Part of a small language model's weights: MLP 4608 GELU.
Each number is 128 + 24 x the weight over the matrix's rms, rounded and kept within 0 to 255. Layers, rows and columns count from 0.

# layer 7 MLP up, 4608x768, rms 0.0281, rows 1386-1438, columns 192-255
[[136 172 116 111 129 156  88 129 128 157 135 121  87 105  93 136 156  98 135  77 115 129  89 143 127 113 163 129 166 109 153 155 145 116 139  98 151 133 136 116  96 146  97  78 102  86 148 124 103 174 112 174 123 130 105 141  88 180 113 165 121 114  86 145]
 [123 123 162 132 164 143 166 154 142 128 143 137 122  72 128 136 130 156 107 152 135 101 140 172 139 160 123 168 148 130 105 127  98 134 147 148  99  81 132 142 124 130 107  92 153 129 146 122 118 115  89 138  85 112 135 142 138  93 127 146 132  95 131 116]
 [133 108 121 126  90 133 124 128  83 113 139 118 104 117 126 171 155 179 155 137 115 154 129 135  75  87 127 170 144 128  91 143 133 153 182 144 149 170 148 166 118 131 112 108 126 132 121 135 113 102 114 128 131 135 137 140 135 164 104 104 162 112 131 110]
 [138 155 133 204 128 126 140 163 104 165 141 119 131 166 209 159  75 137  87  98 101 152  83 161 108 130 146 162 129 145 167 150 147 144 167 124  98 119 136 105 118 134 126  69 145 128 103  83 157 108 149 106 127 120 136 146 170 162 114 110 160 101 130 146]
 [111 107 104 165 137 145 154 122  83 148 127 177 147 119  89 150 143 149 127 115 145 126 119 169 185 124 161 104 113  80 190 161 107  97 114 138 166 105 146 105 148 136 109 155 178 141 113 138 121 125 106 111 165 128 143 139 152 167 164 135 156 105  91 118]
 [139 122 160 153 173 127 106 128  96 113 166 149  87 138  94 139 105 146 121 107 150 117 140 161 155 102  88 119 165  75 108 117 137 159 122 176 119 126 157 157 152 150 111 105 123 147 121  94 158 139 103 112 117  76 140 107 125 152 116 115 134 139 114 102]
 [100 161 135 125 123  96 106 145 208 138 125  97 127 124 112 170 134 140 159  92 128  80 143 181 100  89 106  80 130 129  92  99 124 108 139 120 132 136 105 137  66 145 140 116 117 147  85 149  98 142 132 148 116 115 131 131 100 128 115 119 100 157  80 137]
 [137 162 102 142 102 137 150 150 135 149  98 103 129 127 128 118 154 127 128 134 132 127 157 113 151  97 105 106 131  77 105 163 112 123 135 117 143  80 152 123  97 112  57 114 134 117 138  98 124 117 149 112 139 128 117 140 102 128 152 104 112 134 109 119]
 [144 198 112 154 107  98  95 101 123 168 182 133 122 127 110 140  90 172 121  91 128 110  77 137 151 119 136 128 169 132 120 127 130  94 133  93 157 134 137 132 105 124 136 133 130 116 128  94 128 123 108 122 151 171 115 185  78 118 128  92  94 128 140 135]
 [158 159 122 158 145 118 115 112 158 125 133 138 113 130  87 140 140 172  93 110 142 129 114 183 135 157 149  87 128 144 100 103 116 139 139 117 136 140 134 117 116 106 132 122 144 146 125 144 133 105 154  89 122 158 149 158 137 132 148 134 156  88 150  64]
 [134 147 123 143  90 145 102 128 190 132 115 136 131  72 112 143  98 131 107 142 175 105 140 140 127  75 139 110 113 104 132 115 142  91 132 128 139 165 102 121 123 176 165 104  92  83 112  72 145  96 119 160 120 143 167 143 124 116  96  91 152 186 153 111]
 [129 145 137 155 148 146 147 125 142 163 113 109 134 128 124 152  82 146 134 147 101 131 153 145 130 127 147 168 152 135 113 124 157 110 126  78 148 119 135 133 146 134 128 122 125 154 108 114 117 127 135  58 116 106 115 104 109 148 139 128 112 150 137  98]
 [114 166 120  98 116 143 169 109 119 178 123 131 102  78 158 174 145 114 125 131 119 106 150 116 137 131 115 138 127 135 111 159 160 114 108 114 129 125 154 123 107 128 122 136 101 147 103 126 123 155 132 108 204 144  68 111 138 109 133 164 189 152 112 120]
 [142 142 155 133 136 113 100 103 140  97 125 118 123 112 113 153  93 122 144 134 130  91 193 142 149 129 190 105 128 132 122 101 144 144 146  94  87 127 125 140 112 102  90 167 101 131 145  85 118 144 152 137 105  89 111 102 110 167 135  89 100 161 152 158]
 [144 141 119  98 120 159 147 137 145 144 116 115 111 134 121 135 123 126  84 119 162 101 109 133 110 153 132 154 124 166 141 141 135 124 145 120  95 117 130 107 143 123 109 105 123 136 118 111 112 134 109 121 132 146 102 159 131 145 142 128 120 174 105  92]
 [ 94 141 122 113 172 145 141 163 147 143  98 174 126 133 163  84 170 107  78 132  79 137 129 147  90 131 114 114 178  95 136 140 163 103 120  88 124 142 151 129 106 127  98 150 115 131 147 119 142  46 143 128 149  80 171 147 122  88 125 144 169 167 106 106]
 [136 139 127 134 122 172 102 134 149 129 162 126 178 130  97 125 128 111 111  96 118 112 151 156 167 138 140 116 100 156 142 139 134 121 145 132 132 130  94  99 150 134 150 148 111 148 157 132 125 153 160  88 125  93  85 128 170 147 128 202 158 102 170 120]
 [159  99 148 100 191 132 108 157  95 140 168 120 133 136 112 148  76 133  99 135 155 113 153 159 121 129 149 120 122 168 133 122 130 151 177 107 168 153 124 128 121 133 149 135 124  99 100 133 103 111  95 129 142 124  99 162 129 145 144 129 157 134 112 107]
 [113 144 151 101 108 132 134  93 131 142 116 143  78 118 133 137 178 123 127 142 160 114 131 157 106 142  94 100 132 109 149 133  80 101 153 180 121 113 122 106 159  96 124  88 148 140 147 132  91 120 106 119 131 113 135  90 148  87 142 175  89 116 115  53]
 [122 121 153 157 120 120 176 136 151 196  96  83 132 132 116 157 100 124 127 140 145  82 137  95 161 134 104 126  99 115 171 116 133  74 147 116 141  88 157 134 121 120 101 109 146 130 124 110 119 100 134 141 145  69  53 133 136 119 169 138 156 105 123 147]
 [131 135 122 118 165 148 165 102  96 147 125 151 107 133 126 156 137 157 147 136 102 112 102 114 114  88 141 127 127  72 148 114 123  98 175 131 134 125 147 109 146 125 157 146 148  77 107 125 100 159 148 119 132 137 122 172 131 150 170 127 148 105 112 135]
 [104 169 121 128 168 107 107  95 115  92 119  98 101 108 112 152 146 101 133 148  88 149 102 129 144 111 148 132 110 105 112 173 156 141 114 119 158 154 122 124 153 154  90 124 110 191 106 153 161 133 101 146 149 155  82 148 126 145 123 145 157 127 146  86]
 [145 136 139 142 136 133 165 149 127 127  88 170 150 100 129 185 151 147 100 122 122 102  86 105 120 116 133 143 141 163 143 111 158 121 128 160 148 177 121 142 133 109 146 135 135  93 126 150 122 105 111 150 124 126 110 139 105 117 125 125 140 108 129 113]
 [126 138 169 138 113 150 132 137 162 130 117 107 104 115 126 116 152 105 125 152 151 127 111 121 130 111  96  98 117  80 125 116 117 134 146 127 137 140 122 109 114 142 140 147 120 126 161 120 143 124 121 111 164 127 117 133 146 174 156 165 165  99 121 118]
 [150 137 151 118 109 141 110 122 182 115 124 130 120 133 116 146 127 103 110 130 144  79 135 110 125 148 128 126 124 141 147 115 126 138 139 104 155  84 133 138 127 116 101 180 114 159 154 123 125 101 107  76 160 117 113 143 125  84 170 124 159 135 114 119]
 [127 173 125 118 175 140 134 142 152 129 140 102 103 146  87 154 137 159 107 117 145  96 111 125 110  75 127 102 150 125 115 133 100  99 157 176 131 139 180 134 110 109  67 133 158 112 156  67 162 115 151 114  99 121 119 131 117  92 151 126 113 106 148  72]
 [139 144 107 148 159 169 101 127 129  94 155  87 104 126 128 120  85 167 112 129 126 136 175 105 128  88 128 125 131 164 126 125 160 140 183 118 119 128 107 115 123 170 118 104 149 107  93 104 117 132 130 135 116 142 171 150 115 119 114 139 128  89 218 102]
 [129 109 117 130 169 127  75 114  90 122 114 153 141 112 139 133 145 108 143 145 155 141 105 103 115 132 120 140 117 119 107 123 118 121 142 134  96 149 119 170 100 176 116 144 106  91 146 132 190  94 100 117 113 121 133 150 119 127 161 138 111 128 126 122]
 [122  97 137 153  75 114 135 142 102 139  93 155 124 137 140 127 143 133 144  92 138 113 162 131 161 141 125  87 119 103 154 133 122 144 145 152 134  95 149 204 114 145 144 141 138 123 112  93 121 102 136 105 139 138 119 131 108 116 139 119  89 151 152 138]
 [149 163 124 117 117 147 106 122 148 168 141 142  98 131 118 133 137 111 160 105 119 139 104 137 174 145 114 126 179 102 168 121 165 135 143 171 137  90 158 156 114 129 160  97 159 135 127 123 138 115  95 170 110  85 147 142 142 128 104 124  94 126  89  92]
 [144 132 118 120 140 178 158 143  94 112 143 112 131 153 109 101 158  96 111 139 120 113 112 145 124 143 127 109 118 127 107 163 143 129 150 112 116 151 141 108 108 121 117 102 115 102 121 124 134 132 107 146 160 143 148 163 107  89 158 131 151  98 113 127]
 [ 95 177 155 136 143 178 163 172 126 118 114 139 114 117 123 166 151 131 123 105 165 120 140 160 108 129 117 159 106 141 106 175 109 125 139 119 113 114 120 166 138 116 130 106 136 141 125 101 133 174 119  84 140 120 138 127 114 115 160 155 132 132 126 136]
 [119 156 145 140 176 141 115 116 139 132 163 128 163 120  98 116 121 108 110 163 143 133 137 132 148 164  74  92 111 107 114 136  83 117 138 116 125 120 137 125 108 106 178 149 169 141 137 123 130  91 145 150  99 140 166  83 129 118 129 181  71 153 132  94]
 [152 134 160 157 145 123  97 152 140 157 115 135 158 174 121 110 112 117 128 107  97  75 130 114 104  91 127 169 158  81 156 125 122 101 111 113 129 103 140 153 153 131  93  93 114  81 122 111 166  85 156 111  99 132 134 109 118  82 118 154 116 140 152 105]
 [129 111 150 126 144 125  81 109 136 126  95 110 119 114 100 114 138 159 165  90 109 129 123 131 141 140 102 143 149 156 115 114 173 131 125  92 144 141 110 130 113  86 142 127 131 138 148 120 191 165 104 109 129  86 131 141 113  99 108 104 129 147 103 113]
 [136 155  94 148 119 142 150 147 100 137 159  97 130 133 103 166 113 115 109 150 112 113  80 114 108 122 133 158 170 114 119 153 170  92 140 138 166 151 165 153 144 149 163 138 133 153 142 148 119 125 126 137 126 126 148 174 127 135 141 141 176 181 130 137]
 [125 117 145 149 131 112  75 146 150  92 157 159 135  99 102 151  81 155  95 131 152 131 143 142 144 128  85 170 140 125 103 103  99 125 152 122 131 129 114  88 128 132 133 127 126 121 129 138 124 104 138  70 110  87 149  87 108 151 160 131 132 100 138  99]
 [ 94 108 145 169 156  78  86 105 116 104 130 149 140  63 107 156 105 158 114 115 135  96 114 125 122 135 121 131 157 116 156 122 139 128 177  86 167 154 114 148 134 146 102 126  72 141 117 123 173 127 135 133 119 105 113  78 115  99 140  98 129 127 106 128]
 [157 131 123 128  97 109 130 124 122 155 135 116 159 141 143 105 126 168  80  91 126 134 110 152 141 119 114 104 121 164 142 119 100 133 103 171 135 136 131 106 126  85 142 105 112 148 153 149 125 125  68 139  87 119 132 123 142 111 108 127 112  95  94 121]
 [156 139 123 140 104 152  89 165 144 131 129 164 128 133  93 156 111 161 129  89 107 127 132 119 133 123  82 131 109 124 147 100 133  96 135  86 132 105 136 116 131 138 110 123 109 141  95 159 114 131 125 129 132 141 133 136 129 102 135 133 130 131 139 128]
 [134 112 128 125 133 141 172 100 106 145 106 152 168  83 141 140 114 125 129 158 155 130 129 117 107  91 132 134 166  87 182 123 133 128 140 164 116 100 196 132 123 105 153 146 138 166 155 100 179  91 119 114 130 109 210 123 194 148 174 111 164 128 151 101]
 [166 153 127 145 123 138 120 146 144 125 124 154 123  97  92 166 138 174 150 156 145 106 149 166 165 135 163 103 124 130 139  88 158 131 114 136 143  91 150 135 125 140  94 121 112 120 153 168 139  87 148 157 109 115 113 155 109  87  93 108 174 154 137 123]
 [167 149 173 110 119 141 107 117  98 113 173 165 143 110  89 107 120 100 120 142 143  93 150 171  95 127 163 111 100 145 154 115 152 135 144 129 110 172 136  92 150 138  82 117 134 101 109 102 130 113 167  90 127 158 163 139  96 173 118 124 137 133 152 161]
 [175  85 139 107 164 118 132 135 173 128 134 136 132 124 116 109  57 131 105 157  94 145 129 167 125 118 125 149 133 150 138 131 155 113 143 116 119 153 137 144 107 102 114 151 139 146  94 110 132 156  96 135 129 104 148 127 158 128 108  89 114 116 128  79]
 [112 146 126 112  98 135 144 120  93 135  99 124 158  92 117  74  90  89 141 127 156 126 105 151 128 149 151 126  97 122 119 142  97 131 140 135 106 166 107 167 133 142 102 132  79 148 165 105 115 103 121  94 137 116  83 136 131 135 124 147 135  91 143 151]
 [116 143 122  81 135 106 152 143 139 149  88  93 156  84 134 118  92 136 101 119 112 103 138 100 133 119 153 167 126 114 145 174 103 119 137  99 119 119 137 104 134 138 134 100 132 120 123  86 139 115 136 121 110 135  93 119  97 136 134 125 117 107 145 118]
 [101  93 122 127 129 145 123 134 112 128 103 124 151  90 181 106 117 102 126 146 112 128 133 133 123 127 121 160 119 115 124 145  94 117 139 105 129 136 130 130 116 145 165  91 101 130  98 148 145 124 152 137 124 110 159 110 152 144 156 131 109 131 125 115]
 [ 94 145 148 195 106 115  95 154 175 138 147 144 122 122 134 126 159 156  98 149 126 105 143 146 120 125 135 138 176  81 140 129 151 118 151 117 139 166 176 150  97 140 132 135 153 159 113 110 151  98 106 113 154  93 119 128 121 111 113 189 137  95 133 129]
 [109 120 178  71  92 110  69 132 122 145  98 135 125 118  91 115 129 120 111 105 113 120 157 164  99 150  88  92 154 133 134 129 154 103 100 135 114 136 132 154  81 143 169 124 134 165 148 102 130  92  85 147 165 151 111  94 129 110 134 110  95 172 148  68]
 [144 156 137 119 119 117 101 126 116 113 127 126  94 120  87 117 168 124 102 125 105 153 134 118 165 107 125 143 123 114 157 106 132 103 127 111 124 165 135 117 110 123 151 127 126 123 108 132 104 113 129 150 193 165 161 139 169 112 129 184 142 105  99 119]
 [154 118 158 136 150 135 159 114 129 136 111 174 130 105 113 114 151 121 116 120  96 163 106 170 146 141  99 113 145 108 182 138 142 124 204 103 137 159 179 153 127 115 101 146 106 172 116  69 136  91 172 145 174 121 112 119 166 139  73 177  87 117 111 112]
 [104 117 158 130 152  82 117 139 154 157 150 108  76 136 149 174 165 191  77  94 121 125 130 103 119 111 102 130 106 136 127 110 156 119 137 117  87 104 134 131 142 130 138  91  95 152 128 129 174 148 100 115 111 175 111 128 109 103 131 141 112 125 124 131]
 [114 147 115 125 117 105 143  92 127 100 129 137 126 183 152 118 137 139 150  96 114 113 123 162 116 139 112 128 131 132 111 125 157 147 141 140 143 143  95 151 101 134 136  91 125  89  66 157 115 106 132 124 166 106 150 116 146 149 135 125 134 140 134 154]]
# layer 7 MLP down (transposed), 4608x768, rms 0.0256, rows 1386-1437, columns 192-255
[[114 108 133  79 146  79 125 105  90  98  99 113 108 127  96 117  84 106 147 150 141 142 108 138 154 161 120 141 138 155 146 101 133 120  83 133  80 137 106 105 102 124 142 128 127 137 141 112 162 149 115 102 126 116 137 119 139 125 131 119 175 141 192 103]
 [138 120  99  91 150 165  98 137 117 147  93 133 123 162 140 118 129 144 128 130 128 156 113 113  71 120 131 101  87 148 128 119 151  38 125 143 160 106 131 127  91 102 120 113  94  84  99 124 147 102 188 124 155 149 128 137 132 150 151  88  81 143 133 125]
 [159 121 164 101 183 117 121 165  82 140 102  97 151 130 124 105 144  97 158 118 124 113 107 107 170 137 112  97 168 122 151 142  94 116 154 123 100  75 132  98  74 131 136 161 135 132 134  92  99 113 129 136 117 154 130 104 135 103 127 135 127 133 133 114]
 [102 124 120 142 165 102 160 103 117 104 108 139 165 161 109 109 157 173 148 145 127 112 131 156 126 148 134  93 149 117 152  87  93 108 112  92 117 138  81 153 127 153 135 133 118 177 153 141  89 154 141 109 130 137 138 117 112 125 110 127 134 125 132 112]
 [137 135 130 100  80 110 136 128 129 160 132  85 136 140 114 111 126  83 101 153 145 154 130 101 117 139 131 129 104 167 133  89 106 131 132  99 106 158 148 125 122  87 130 123 104  91 145 102 163 143 154 169  94 150 144 134  84  83 138 138 133 173 132 120]
 [127 144 131  97 133 112 148 117 115 147  87 116 103 135 158 139 157 154 137 141 106 138 108 119 143 141 119 116 149 129 119 120 113 144 114 109 139 171 110 120  78 142 133 142 162  91 152 135 119 117 169 138 154 151 115 170 140 117 103 158 143 122 157 129]
 [110  93 139 132 148  84 136 117 150  95 156 131 115 118 103 117 100  96 107  98 135 113 108 136 145 131 126 118 103 155 155  82  80  97 105  72 170 159 145 138 137 140 157 104 118 129 124 133 124 122 105 145  85 146 145 127 189 143 128 121 155 122 111 146]
 [ 79 101 138 101 130 132 128 114 141 132  99 181 158 108 140 146 120 137 117 134 152 125  73 109 116 123 130 122 167 143 109 127 140 117 107 153  87 143 148 118  86 146 144 100  84 152 118 158 119 114  91 138 169 136 109 133 162 120  56  73 138 125 125 125]
 [161 121 106 136 111 168 156 146 140 125  97  72  82 120 144 151  86 125 175 129 120 142 174  91 114 139 162 124 104 144  98 137 127 112 134 133 100 147 119 150 162 101 104 102 119 108 110  91 185 152  87  99 130 141 186 148 124 153 158 111 127 153 116 159]
 [113  85 144 126 145 117 138  92 128 158 122  87 129 130  98 138  95 146 143 106 126 144 169 148 127 138 128 146 134 188 126 141 134  79 154 117 124 145 148 131 139 115 124 174  93 139  74 130 156 139 125 123  84 124 111 101 161 151 144 114 114 106 109 158]
 [103 125 126 171 133 157 150 133 107  92  64 138 140 136 126 161 108 130  71 111 138 144 162 106 137 158 106 118 137 113 175 143 133 131  92 170 128 135 189 140 153 134 107 142 145 166 138 107 107 103 166  88  97  72 146 127 144 126 163 154 125  82  88 114]
 [ 91 111  95 134 107 140 138 144 109 125 110 152 124  92 120 143 140 126 100  86 168 110  90 104 156 128 146 121 140  95  91 106  98  93 185 163  99 116 129 121 115 108 131 134 125 127 138 190 153 144 148 145 121 131 172 147 127 151 154 126 140 144 130 123]
 [132 130 154 163  83 143  44 193 144 122  95 113  92 117  96 120 145 139 124 146 139 161 174 117 102 126 161 112  70 124 145 104 101 149 118 150 109  81 109 111 155 129 127 139 150 121 142 111 118  74  84 141 117 128 170 114 101 107 120 130  92 150 144 130]
 [139 106 116 147 122 147 166 145 125 129  98 125 142 116 127 154 125 133 168 135 144 178 109 151 102 118  78  95 105 107 169  93 143 112 108 148 113  81 109 130 111  98 188 122 163 106 108 145 172 125  96 112 165 153 168 140 147 117 146 141 166 128  96 104]
 [144  94 137 146 149  99 100 137  82 142 148 143 156 145 111 140 126 126 156 126  92 112 175 111  98 118 116 106 137 109 131 146 129 165 112 109 156 145  99 146 122 106 137 120 119 111 123 107 161 128 121 122 134 116 147 111 118 128 152 149 146 115 138 122]
 [165 106 159 106 136  97 112 134 139 126 156  91  87 140 151 145 147 116 138 111 103 126 141  94  97 182 132 166 118 126 110  92 125 144 138  93 166  67 156 142 145 181 174 144 139 125 104 166 130 114  94  87  96 148 109  84  85 147 109 135 132 109  93 111]
 [ 99 125 133 130 118 127 138  93  92 122 138 123  94 134 141 153 181 194 127 133 106 104 140 111  82 115  99 147 113 114 116 119 138 136 128 109 142 135 123 117 107 120 135 127 134  84  81 128 119 119 173 161 138 168 126 105 130 112 111 120 110 161  94 151]
 [117 113 113 141 101 140 165 134 119 133 154 127 102 102 111 129  86 132 138 156 151 129  89  87 160 154 124 118 138  63  99 144 128 100 117 106 105 130 103 152 111 140 126 149 117  82 130 136 120 133 111 152 125 126 154 193 130 123 103 128 145 113 124 164]
 [110 130 111 178 155 114 113 122 143 133  90 131 181 135  97 142 145 137 107 141 142 111 106 109 135 134 141 137 173 162 117 128 127  79 133 125 125 164 137  98 108 172 111 188  65 154 171 141 125 141 138 156 128 113 160 147 168 165 121 155 166 133 148 155]
 [118  88  81 120 117 153  76 100 117 166 123 117 181 134 107 121 190 162 142 145 135 124 105  69 157 109 120 157 128 172 179 153 120  85 155  88 135 128 136  97 151 165 109 108 153 147 102 133  99 184 124  91 115 166 187 103 101 134 125 106 101 119 117 115]
 [159 115 118 152 156 138  84 133 174 145 101 111 147 170 102 162 122 141 116 142 156 113 152 148 118 158 113 155  80 132 148 139 123 120 114 106 109 131  94 151  81 110 135 115 126 138 154 173 164 129 115 124 102 109 112 103 143 111  94 106  98 123 139 187]
 [124 140 135  94 105 122 131 143 164  92 120 114 157 112 125 134  99 133 104 116 162 118 151  99 126 126 105 119 111 166 162 135  92 137 108 134  98 138 121 143 138 131 124 157 129 106 138 112  90 115 141 136 109 122 127 139 139  94 108 104 117 113 102 173]
 [141 130 119 121 148 164 132 121 123 128  81 148 196 142 154  97 135  92 151 122 109 130 115 169 144 149 170  89 124 116 111 201 108 116 100 155 133 135 141 118 161 140 121 149 100 150 114 142 150 110 106 166 171 161  95 119  84 141  77 162 117 105 173 113]
 [139 101  94  75 158  88 113 110 177 152 142 146 124 121 181 162 124 170 103 118 106 139  88 111 137 159 179 162 113 118 144 148  76  72 138 141 120 143 164 104 142 117 148 126 146 116 147 126 151 132 132 159 131 143 143 163 153 145 121 126 110 156  88 170]
 [112  75 112 125 113 170 118 152 121 122 128 129 106 122 125 137 141 115 156 138 134 146 122 126 160 113 129 151 116 148 133  98  97 153 111 126 138 105 125  81 112 156 125 143 122 133 140 128 169 150 111 147 130 156 136 127 125 159 108 103 140 106 124 144]
 [158 121 124 127 152 133 125 115 177 166 126 166  90 116 149 118 114  90 126 139 122 165  68 168 194  85 156 143 213 136  97 164 120  82  90 130 105 181 132 106 126  97 127 143 137 183 134 167 175 150 142 166  91 146 150 128 106 142 167 157 174 125 106 175]
 [148 113 141 164 131 136 111 125 161 118 117 138 117 125 112 128 133 133  95 120  95 113 113 157 116 113  97 137 136 127 124 147 142 165  92 129 177 106 105 126 102 106 155 112 103 197 162 122 134 140 117 118 116 125 117 116 122  98  97  91 133 162  91 167]
 [168  98 110 114 109 115 132 112 139 135 144 104 112 126 129 124 122 105 129  99 123 156 147 166 139 122 148 142 126 137 140 126 131 127 109  96 168 129  73  93  81 115  70 115 133 110 113  93 150 155 124 140 154 146 150 116 147 143 132 142 123 145 178 129]
 [135 126 168 145 147  76 137  67 111 161 144 117 144 138 103 126 123 118 101 138 125 119 116 100  93 115 154 164 131 109 118  98 124 102  82 153 164 142  82 108 133 122 121 159 122 105 159 154 122 122 118 178 120  77 132 157 158 136  76 119 117 110 126  89]
 [164 131 158 126 160  98 114 117 124 149  77 111 182 128 138 121 125  89 135 112 109 138 153  97  97 150 135 124  92 147 138 177 110 122 100 101  88 134 119 120 154 163 133 157 110 100 140 177 135 127 175  71 129 156 129 124 116  92 151 140  97  82 133 123]
 [122 118 145 143 154 140 138 114 132 146 127 111 101 138 121 144 132 154 142 159 126 139 131 115  97 105 105 180 127 110 154 128 161  66 109 142 116 102 134 160 130 140 140 132 112 128 136 105 107 124 159 137 140 120 129 137 164 132 119 104 142 140 115 138]
 [142 121 117 117 117 117 105  93 185  91 142 179 131 104 143  96  97 144 122 112 131 123 134  80 114 124 104 111 119 127 147 124 124 174 146 153 181 107  88  81 150 136 134 106 153 115 118 165 133  95 103 160 126 115 122 128 142 131 153 133 138  91 129 124]
 [142 131 153 103 119 154 123 107 138 130  93 155 104 116 165 119 143 129 148 142 138 129 160 145 114 117 150 150 130 147 141 121 116 179 172 136 145 111 170 110 165  90  85 133 113 107 113 115 132 140 102 145  99 144 152 140 152 130 114  99 145  96 116 107]
 [ 93 152  73 182 103 103 122 122 150 171 104  89 128 155 135 174 182  87 116 158 142 160  92 128  95 122 128 123 153  95 142 124 170 132 128 112  89 133 163 136 152 123 118  66 106 159 151 149 137 116 123 164  79 104 134 131 115  99  71 119 148 109 106 166]
 [115 137 120 150 117 173 133 123 142 124 144 128 137 122 145 101 126 131 125 177 139  93 161 120 129  87 142 100  83  78 121 141 113 144 143 173 148 152 125 151 148 153 105 134 101 119 136 126 133  83 152 142 140 138 167 128 126 141 126  96 139 132 151 116]
 [103 158 120 132 108 114 126 117 150 134 134 165 121  87 100 112  75 177 160 122 122 113 137 111 120 121 127 123  99 170  99 141  87 148 131 122 129 114 131 117 160 122 151 148 118 128  93 149  83  94 112 145 105 144 170 147 169  89 143 161 130 154 170 119]
 [139 111 139 114 153 157 157 107 126  86 120 111 141 116 130 113 157 104 116  74 129 134 103 103 123 136 133 120 121 163 129 142 134 192 121 131 121 144 178 161 127 144 136 120 120 117 151 168 131 137 110 154  97 182 119 163 138  70 105 143 113 174 133 116]
 [132 148 123 110 130 191 182 119 123 134  77 170 135 142 151 163 123  94 112 104 123 146 118 115 108 126 139 108 132 178 125 120 113 111 104 150  83 125 113 136 157 123  91 163 148 132 120 183  95 122 166 135 118 143 119 155 126 133 169  89 135 129 150 152]
 [110 119 111 131 166 136 123 116 117 127 134 153 129 163  92 171 154  96 137 120 124 148 152 172 134 121 130 155 183 133 137 110 164  87  93 106 121 126 207 127 127 152 102 120 116 112 117 136 110 114 172 177 119 154 118 137 132 126 131 137 151 173 143 153]
 [118 105 118 126  92 114 137 117 128 128 105 125 111 114 139 106 164  79 159 115 130 108 110 111  86  59 149 135 130 137 158 130 125  93 107 132 121 185 146 139 108  96 117 157 120 141 152 119 125 111 145 148 110 113 146 136 142  94 107 115 143 124 103 152]
 [128 118  94 143 116 165 131 130 105 118  99  73 110 163 135 164  93 173 106  76  90 148  95 132 185 150 151 146 122 158 145 176 124 162 162 138  66 137 132 139 135 125 141 149 140 152 150 121 103 184 135  95 102 151 140 102 115 157 163 153 118 125  98 152]
 [124  90  95  98 127 140 101 109 120 133 165 122 116 136 128 135 169 118 114 132  82 128 126 155 137  97 122  92 120 153 112 141 105 119 132  84 131 139 112 106 142 111 136 105 135 105 159  88 113  98 148 142 126 122  79 103 141 124 137 148  88 113 126 145]
 [120 152 133 109 161 119 171 151 148 141 106 145 170 108 162 107 129 149 181  96 121 122  73  96 133  91  94 139 136 106 148 127  91  56 139 118 142  63 115 142 116 138 146 138  99 131 157 108 158 143 107 146 148 141 105 125  97 129 122 142 111 101 158  92]
 [119 126 112 148 101 159 133  92 138 110  97 121 114 105 125 170 168 120 141 146 154 115 105  94 159 148 142 105 107  95 113 164 120 134 157 175 122 135 142 106 101 106 167 137 125 113 100 135 160  76 144 122 138 171 188 159 122 175 136 209 168 126 175 147]
 [139 107  63 168 143 140 147 127 153 181 123 120  60 143 162 150 168  99 100 105 119 145 120 141 122 118 162 116 139 137 123 104 151  31 130 113 112 112 131 109 159 145 179 130 164 106 105 132 159 113 165 100 157  88 165 116 124 145 110 140 112 153 105 116]
 [115 108 100 110 106 177 126 157 128 138 122 128 103 121 135 128 133  98 134 127 143 136 116 146 106 143 116 119 119 160  96  97 115 107 146 116  93 142 148 146 148  90 135 160 148 131 118 134 166 123 133 181 166 156 119 161 121 113 112 143 166 157 129 169]
 [170 138  96 119 148 141 162  99 152 124 161 113 113 127 144 156 119 116 153 139 124 129 132 167 147 128 124 180 129 132 117  96 141 102 131 123 121 156 137  93 126 118 106 130 137 120  78 110  99 172 115 166 129 150 131  95 148 143 128 144 180 142 126 111]
 [160 115 128 115 126 140 114 112 125 144 135 175 170 183  92 119 137 124 157  90 114 114  89 135 133  98 143 121  91 166 118 119 129  73 105 134 128  98  90 129 131 138 106 128 121  54 141 123 105 139 142 138 140 131 143  98 108 152 124 116 125 103 145 102]
 [139 110 136  97 164 113 137 152 120 116 127 167  95 149 106 166 116 164 157 148 129 139 106 138 115  87  91 132  97 114  84 140 130 171 146 155 143  99  80 148 116  86  71 123  89 103  98 121 162 128 141  55 103 141 150 129 110 150 152 103 138 127 131 103]
 [134  81 153 142 106 128 112 180 157 124 113 134 180 130 123 160 164 136 164 121 131  91 111 104 122 133  98 109 125 134 106 146 161 132 118 163 143 164 166 109 134  92 112 145 142 101 119 122 131 104  95 132 135 126 133 139 157 114 149 104 138 106 107 134]
 [121 119 148 165 177  86 184  95 111 143 153 156 130 130  92 127 140 169 172 122 190 104 116 117  98 144 143 105 140 129  92 124  85 107 129 153 106 171 117 151  95 106 165 108 170 117 150 135 133 138  81 159 131 119 141 154 140 151 116 148 153  89  86 133]
 [155 153  85 152 133 135 173 136 102 150 173 119 168 100 119 143  97  79 113 136 148 117 152 119 146 108 133 141 116 120 116 114 141 109 143  96 144 127 125 103 103 135 125 157 163  95 133 127 142 128 102 140  93 120  92 130 116 127 138 137 146 168 132 111]]